config.toml
norm_place = "pre"
attn_scale = 0.177
lr_head = 0.0137
batch_tokens = 32768
Each number is 200 + 20 x the weight over the matrix's rms, rounded and kept within 0 to 999. Layers, rows and columns count from 0.

# layer 9 MLP down (transposed), 384x96, rms 0.199, rows 69-102, columns 48-95
179,205,212,222,202,208,238,183,185,201,164,225,201,196,230,215,193,163,234,208,225,193,210,188,206,189,209,184,161,186,185,161,194,175,167,186,181,187,223,208,189,176,197,247,227,174,210,171
199,187,205,211,190,194,217,222,169,216,209,198,207,176,247,192,201,191,194,207,191,200,218,183,195,218,206,183,220,206,202,227,182,194,205,190,193,178,209,190,214,189,209,199,206,209,192,212
201,223,194,180,198,213,215,184,212,214,191,187,185,216,179,181,169,197,209,213,175,192,177,181,181,200,194,204,165,199,192,159,217,205,191,243,201,187,191,215,189,212,223,225,196,188,205,201
180,178,196,191,210,199,222,195,199,191,226,202,192,189,232,210,203,203,192,191,187,207,176,190,197,215,209,197,200,219,190,220,197,213,205,218,207,196,219,217,190,179,177,195,205,209,186,246
194,209,207,185,198,193,227,184,194,166,214,172,175,223,199,212,202,232,226,234,200,211,216,192,180,191,184,219,222,215,190,211,228,194,189,232,237,188,178,186,223,213,198,209,218,172,201,196
216,198,231,189,230,195,183,197,190,177,204,194,194,182,226,224,191,187,158,213,184,210,244,229,166,182,167,205,236,176,172,231,186,226,193,172,181,196,180,223,196,202,188,198,197,184,165,196
160,208,157,190,210,161,199,166,159,199,178,188,187,145,178,196,198,212,190,200,191,227,202,208,193,221,160,235,180,220,164,169,168,204,174,175,213,198,173,177,216,220,201,222,203,165,204,174
212,203,224,223,197,183,196,183,215,218,216,196,206,175,229,197,207,212,201,208,183,211,175,199,205,205,189,214,210,214,199,216,194,172,219,200,188,171,210,191,208,214,217,187,192,205,200,192
227,221,176,184,229,184,213,216,229,198,231,208,186,209,141,221,162,232,217,193,158,222,206,214,215,192,246,209,173,232,168,198,190,242,231,213,248,202,197,213,188,204,225,217,231,229,220,174
195,190,217,222,228,222,222,209,190,185,204,216,202,200,236,203,221,204,192,194,170,204,221,192,175,213,221,194,202,192,184,217,198,191,199,207,192,190,198,196,199,207,184,187,215,208,180,186
241,203,205,196,160,190,210,207,185,202,192,228,199,205,312,212,202,181,235,194,242,224,220,180,213,220,225,196,194,189,204,214,191,171,205,188,195,183,225,183,147,245,189,217,174,210,176,226
183,195,204,211,171,161,228,180,208,184,211,213,210,184,221,172,214,225,202,207,237,179,230,197,173,208,191,207,150,217,230,185,205,189,215,189,207,175,196,215,214,181,188,217,199,198,202,163
182,202,190,190,195,187,205,188,192,208,219,212,202,204,232,202,218,169,206,206,185,211,224,186,204,204,217,198,199,185,192,236,193,205,180,207,187,206,208,212,211,213,175,206,200,207,207,205
160,227,199,199,207,176,181,233,220,186,186,236,172,195,202,251,203,199,214,206,156,194,260,184,186,206,189,202,234,218,224,202,161,243,196,229,222,215,210,229,208,187,200,199,204,186,225,205
210,204,185,205,224,178,193,188,217,190,179,216,201,162,235,210,197,212,198,209,175,211,216,196,217,141,173,192,175,203,210,250,203,200,213,248,195,200,185,184,189,216,190,188,179,231,223,202
226,187,196,203,222,170,231,171,204,199,205,216,233,188,172,204,222,180,214,220,188,190,226,178,214,180,178,205,203,180,184,194,220,186,184,207,173,211,212,206,177,188,198,178,188,191,184,191
192,207,196,188,181,203,194,214,209,181,204,219,216,176,217,248,183,210,206,191,240,185,200,193,176,191,209,210,174,198,204,210,217,176,195,202,170,185,163,220,185,199,179,188,226,201,203,194
200,186,205,198,198,215,213,210,186,212,238,193,192,183,254,198,220,196,215,180,193,205,208,190,181,210,203,206,228,192,214,230,196,205,212,203,191,183,209,205,209,172,192,208,204,195,201,184
184,201,196,200,180,193,206,197,219,168,175,202,189,196,155,166,227,163,204,187,165,221,196,184,200,203,160,264,212,207,205,220,215,200,209,233,218,192,191,199,183,224,210,183,186,163,158,201
200,197,216,162,183,232,158,211,230,182,203,206,200,183,178,197,175,206,209,203,228,225,196,147,173,209,268,187,207,230,199,245,215,228,175,236,203,160,213,179,227,177,200,225,184,165,234,200
208,208,207,196,209,202,184,182,209,192,202,241,198,193,156,196,165,219,195,193,187,207,217,203,230,182,173,189,212,199,169,219,199,198,165,207,239,225,191,208,180,201,224,203,220,225,209,200
216,219,199,211,219,166,196,229,207,185,209,218,211,234,222,233,256,197,184,199,200,200,207,201,196,187,191,223,188,169,228,154,228,196,197,252,169,211,185,205,245,236,207,191,181,214,193,176
224,209,178,213,195,220,187,193,212,200,215,172,217,246,179,226,208,197,193,225,230,191,209,222,187,211,204,187,214,179,218,209,178,184,190,189,164,207,205,237,168,200,175,207,214,221,189,182
175,175,201,204,144,168,211,206,173,217,189,222,205,227,214,176,198,166,169,193,174,208,226,166,189,191,179,217,231,188,172,231,170,187,179,222,222,184,185,196,224,225,171,198,205,163,196,202
179,211,191,214,200,180,220,198,205,225,207,200,183,195,87,203,176,195,204,204,192,193,207,188,193,182,192,204,195,219,217,203,201,179,198,227,204,198,202,210,180,201,203,195,175,209,192,208
212,150,206,213,202,187,205,195,224,204,168,191,211,191,146,194,173,163,160,186,218,198,206,157,187,201,225,214,187,189,164,199,193,204,193,196,195,208,218,215,200,205,207,191,180,199,169,203
204,177,188,201,148,181,194,210,231,205,187,220,156,191,209,160,210,150,209,216,164,205,239,161,225,182,205,180,215,222,183,170,208,216,196,199,210,205,169,224,161,219,201,199,201,231,193,234
203,225,230,238,227,215,191,190,186,193,206,216,172,202,185,198,208,205,218,186,208,175,186,201,154,213,204,207,204,211,186,207,191,204,184,203,223,208,206,175,220,162,171,166,182,222,188,185
189,200,222,204,190,211,176,230,189,189,196,214,169,200,211,193,230,217,200,216,191,178,171,196,214,203,178,195,204,176,203,219,207,217,204,213,238,197,193,181,190,175,179,208,192,197,184,160
199,219,189,190,202,164,215,179,232,210,207,230,203,162,223,218,183,234,152,196,199,182,232,178,185,166,184,192,213,193,191,204,238,196,169,226,202,196,167,197,187,211,192,216,201,168,168,206
201,213,188,216,210,220,189,201,227,248,193,200,202,211,169,223,216,175,189,233,187,210,214,190,216,192,186,193,207,233,234,205,206,191,180,238,182,188,220,207,187,161,176,197,224,184,202,230
182,161,237,183,168,203,172,206,175,219,169,170,167,189,187,195,233,225,224,216,166,192,219,228,202,180,215,188,193,218,210,207,228,210,211,196,207,234,191,199,214,232,165,209,214,242,222,206
185,169,206,191,211,198,214,212,200,211,220,214,180,212,216,214,220,200,192,189,183,197,187,191,177,198,206,208,217,196,204,204,193,197,203,208,202,189,186,218,237,200,179,219,223,201,185,215
205,203,203,186,243,196,210,186,208,208,204,204,211,180,153,157,213,199,207,206,202,200,235,202,207,220,210,211,169,217,220,188,221,196,197,198,186,225,203,238,239,212,228,183,169,192,199,197
# layer 9 MLP up, 384x96, rms 0.216, rows 70-103, columns 48-95
205,204,188,193,186,216,207,181,190,186,197,196,200,214,192,227,207,226,188,212,209,195,195,221,219,179,205,237,187,181,212,219,191,181,204,184,212,199,180,209,211,187,217,234,206,198,189,210
221,222,195,203,204,200,207,240,196,188,212,168,165,211,190,241,223,208,193,202,162,198,176,200,192,205,222,197,216,199,249,188,185,216,196,219,223,210,191,190,184,171,207,194,188,210,221,217
199,204,206,201,209,232,183,233,219,193,210,203,210,215,209,176,188,210,198,195,216,231,218,211,193,184,179,176,196,197,189,170,184,202,198,210,172,211,203,210,227,187,201,195,220,190,199,173
228,221,227,192,179,239,199,197,154,204,217,189,205,217,190,208,212,229,180,184,210,192,206,229,197,187,191,197,221,193,192,183,204,180,197,155,215,178,184,170,219,201,217,203,182,212,206,193
229,198,236,199,162,206,180,197,190,194,182,207,204,187,199,201,191,210,194,169,226,185,231,191,201,157,192,200,202,230,230,231,202,189,183,238,190,192,170,193,197,179,197,193,183,223,157,191
238,198,196,209,182,186,202,206,216,209,173,206,237,197,182,165,266,176,181,214,221,194,228,189,177,220,189,199,205,173,208,212,166,221,194,223,188,195,195,200,206,216,195,184,225,177,199,227
194,188,195,194,193,232,215,193,213,215,211,194,207,201,192,200,211,181,212,198,228,189,183,198,189,206,194,194,189,203,178,198,195,213,212,193,180,210,173,233,219,201,214,210,220,193,187,204
194,221,187,186,235,209,219,190,183,206,224,245,213,243,198,197,211,214,236,214,222,215,171,232,228,191,175,212,180,183,193,221,208,188,244,192,215,220,200,206,184,229,211,191,223,187,157,189
205,193,195,194,198,186,180,182,193,185,217,196,194,206,208,211,183,193,198,214,206,186,190,228,190,211,215,205,169,189,201,179,213,203,204,188,244,188,215,202,186,210,223,201,216,200,222,208
191,170,236,203,201,170,190,175,222,194,193,178,220,201,185,205,258,200,197,204,184,149,197,208,212,206,224,198,164,197,221,180,192,205,225,233,198,170,186,175,203,223,186,189,150,174,228,194
223,185,176,226,191,198,218,188,180,210,206,206,181,200,156,204,224,200,176,203,209,192,181,172,220,202,209,163,197,188,190,185,192,216,158,176,189,204,185,204,198,218,182,195,236,195,175,221
219,201,204,208,206,208,193,215,185,217,183,221,217,204,190,215,181,200,203,229,223,188,169,241,179,185,198,198,189,208,201,180,198,205,193,200,210,220,174,197,218,182,234,209,237,222,187,231
222,190,222,206,254,186,221,206,188,202,224,182,185,268,210,208,167,167,189,162,177,176,191,175,201,179,219,192,217,175,142,189,178,209,192,164,214,214,210,170,196,227,226,215,186,160,198,162
176,208,199,225,208,191,238,187,192,171,171,186,185,192,227,196,200,192,200,246,184,129,192,152,178,196,211,184,187,208,179,238,167,158,199,218,186,158,211,173,223,212,189,220,178,186,213,179
225,202,187,186,182,201,218,198,186,211,179,189,201,203,216,224,194,184,206,201,186,217,212,176,200,191,211,206,199,200,180,198,191,201,193,162,230,213,209,231,155,202,218,214,192,199,219,181
249,193,191,208,184,199,230,203,171,169,179,216,222,177,191,164,184,167,193,202,198,168,200,176,209,211,212,174,211,161,186,226,232,160,169,196,193,189,200,217,228,205,186,211,227,230,200,216
186,198,185,194,178,189,175,214,187,193,184,191,200,199,202,204,212,230,211,216,210,199,182,204,216,188,176,231,230,180,222,187,201,198,163,197,216,191,217,195,187,204,213,196,216,235,211,198
212,182,231,217,189,208,239,173,183,192,195,220,208,213,247,197,207,163,238,168,199,214,237,178,198,198,210,211,189,214,180,133,225,222,207,225,204,212,181,190,196,246,210,174,205,196,201,150
234,153,191,124,214,209,164,154,236,164,163,226,183,207,206,188,200,213,219,255,183,199,216,160,179,213,258,179,214,183,225,208,238,196,166,193,182,194,175,150,245,205,186,228,209,175,229,162
172,196,204,181,218,225,194,188,199,199,204,212,199,192,240,224,204,205,209,198,206,225,214,182,217,182,199,202,214,230,216,191,180,208,193,198,217,180,203,184,208,197,199,193,207,196,177,192
176,222,229,213,204,208,184,172,153,194,199,212,182,170,213,188,242,207,201,168,191,225,174,189,197,208,187,202,168,201,210,200,190,183,229,199,204,203,164,176,200,222,218,177,230,201,163,225
215,135,219,178,177,189,213,193,215,240,165,220,215,189,182,187,228,185,206,184,192,207,141,190,248,170,226,204,189,191,224,177,204,256,197,230,196,191,169,211,218,198,194,195,225,197,210,231
190,225,233,218,220,246,210,196,180,198,212,207,195,197,187,200,183,211,184,186,195,171,215,222,201,186,187,166,191,187,169,236,189,163,228,179,186,190,203,195,217,182,197,196,195,179,211,229
186,200,208,188,221,200,193,179,207,160,169,174,176,220,166,214,205,202,221,210,205,189,191,168,177,179,177,201,181,223,211,154,213,214,210,225,177,228,176,193,196,219,229,216,202,180,199,222
209,187,187,202,222,193,181,187,204,185,197,211,220,227,196,186,209,233,183,204,211,209,195,194,227,206,180,192,183,188,222,227,163,194,213,180,182,193,190,179,177,169,207,190,179,170,182,264
202,211,220,200,197,194,220,198,202,216,181,243,213,178,212,200,204,156,219,167,208,210,233,200,240,187,186,205,188,235,191,161,212,223,228,206,170,214,134,173,225,205,170,178,208,233,211,194
224,194,182,180,215,197,209,199,195,203,178,186,225,201,191,209,212,159,189,233,209,213,186,198,180,221,186,182,208,224,182,213,179,177,210,175,166,205,159,188,182,183,221,193,199,210,232,223
199,193,190,233,208,160,221,168,175,235,209,181,189,199,209,171,206,204,189,166,224,184,204,193,230,205,197,184,175,185,230,211,165,211,216,211,218,198,191,200,210,229,181,196,206,213,196,245
200,201,219,211,148,214,166,217,195,216,203,187,223,198,192,197,206,181,215,185,241,190,198,234,201,207,219,194,177,208,201,185,194,176,195,189,240,213,219,189,193,224,164,204,165,209,207,182
163,194,223,193,191,203,197,214,177,186,223,250,215,218,173,210,188,207,216,223,178,184,165,210,195,199,192,186,192,195,201,180,170,166,234,201,193,207,194,185,235,197,197,203,196,219,194,196
199,167,197,214,208,194,230,207,192,170,190,187,221,208,202,197,185,218,188,246,208,191,176,192,192,203,148,183,199,220,231,188,219,217,189,171,208,175,178,209,213,206,214,182,224,189,216,192
219,210,198,224,217,204,189,207,195,182,195,156,216,203,217,191,174,177,190,170,195,197,216,215,206,233,178,167,188,215,183,191,213,202,210,221,195,213,227,169,172,205,180,188,196,193,195,177
190,196,221,238,193,187,207,196,190,196,194,199,245,206,197,232,180,210,221,204,212,193,187,212,238,190,169,211,207,200,235,193,196,213,164,199,179,171,194,183,217,178,183,199,159,202,204,190
209,218,196,188,189,222,217,214,192,217,161,203,201,197,191,212,181,196,206,218,205,234,183,211,210,186,208,183,218,181,184,183,197,195,182,181,214,202,176,219,206,183,207,200,189,230,224,216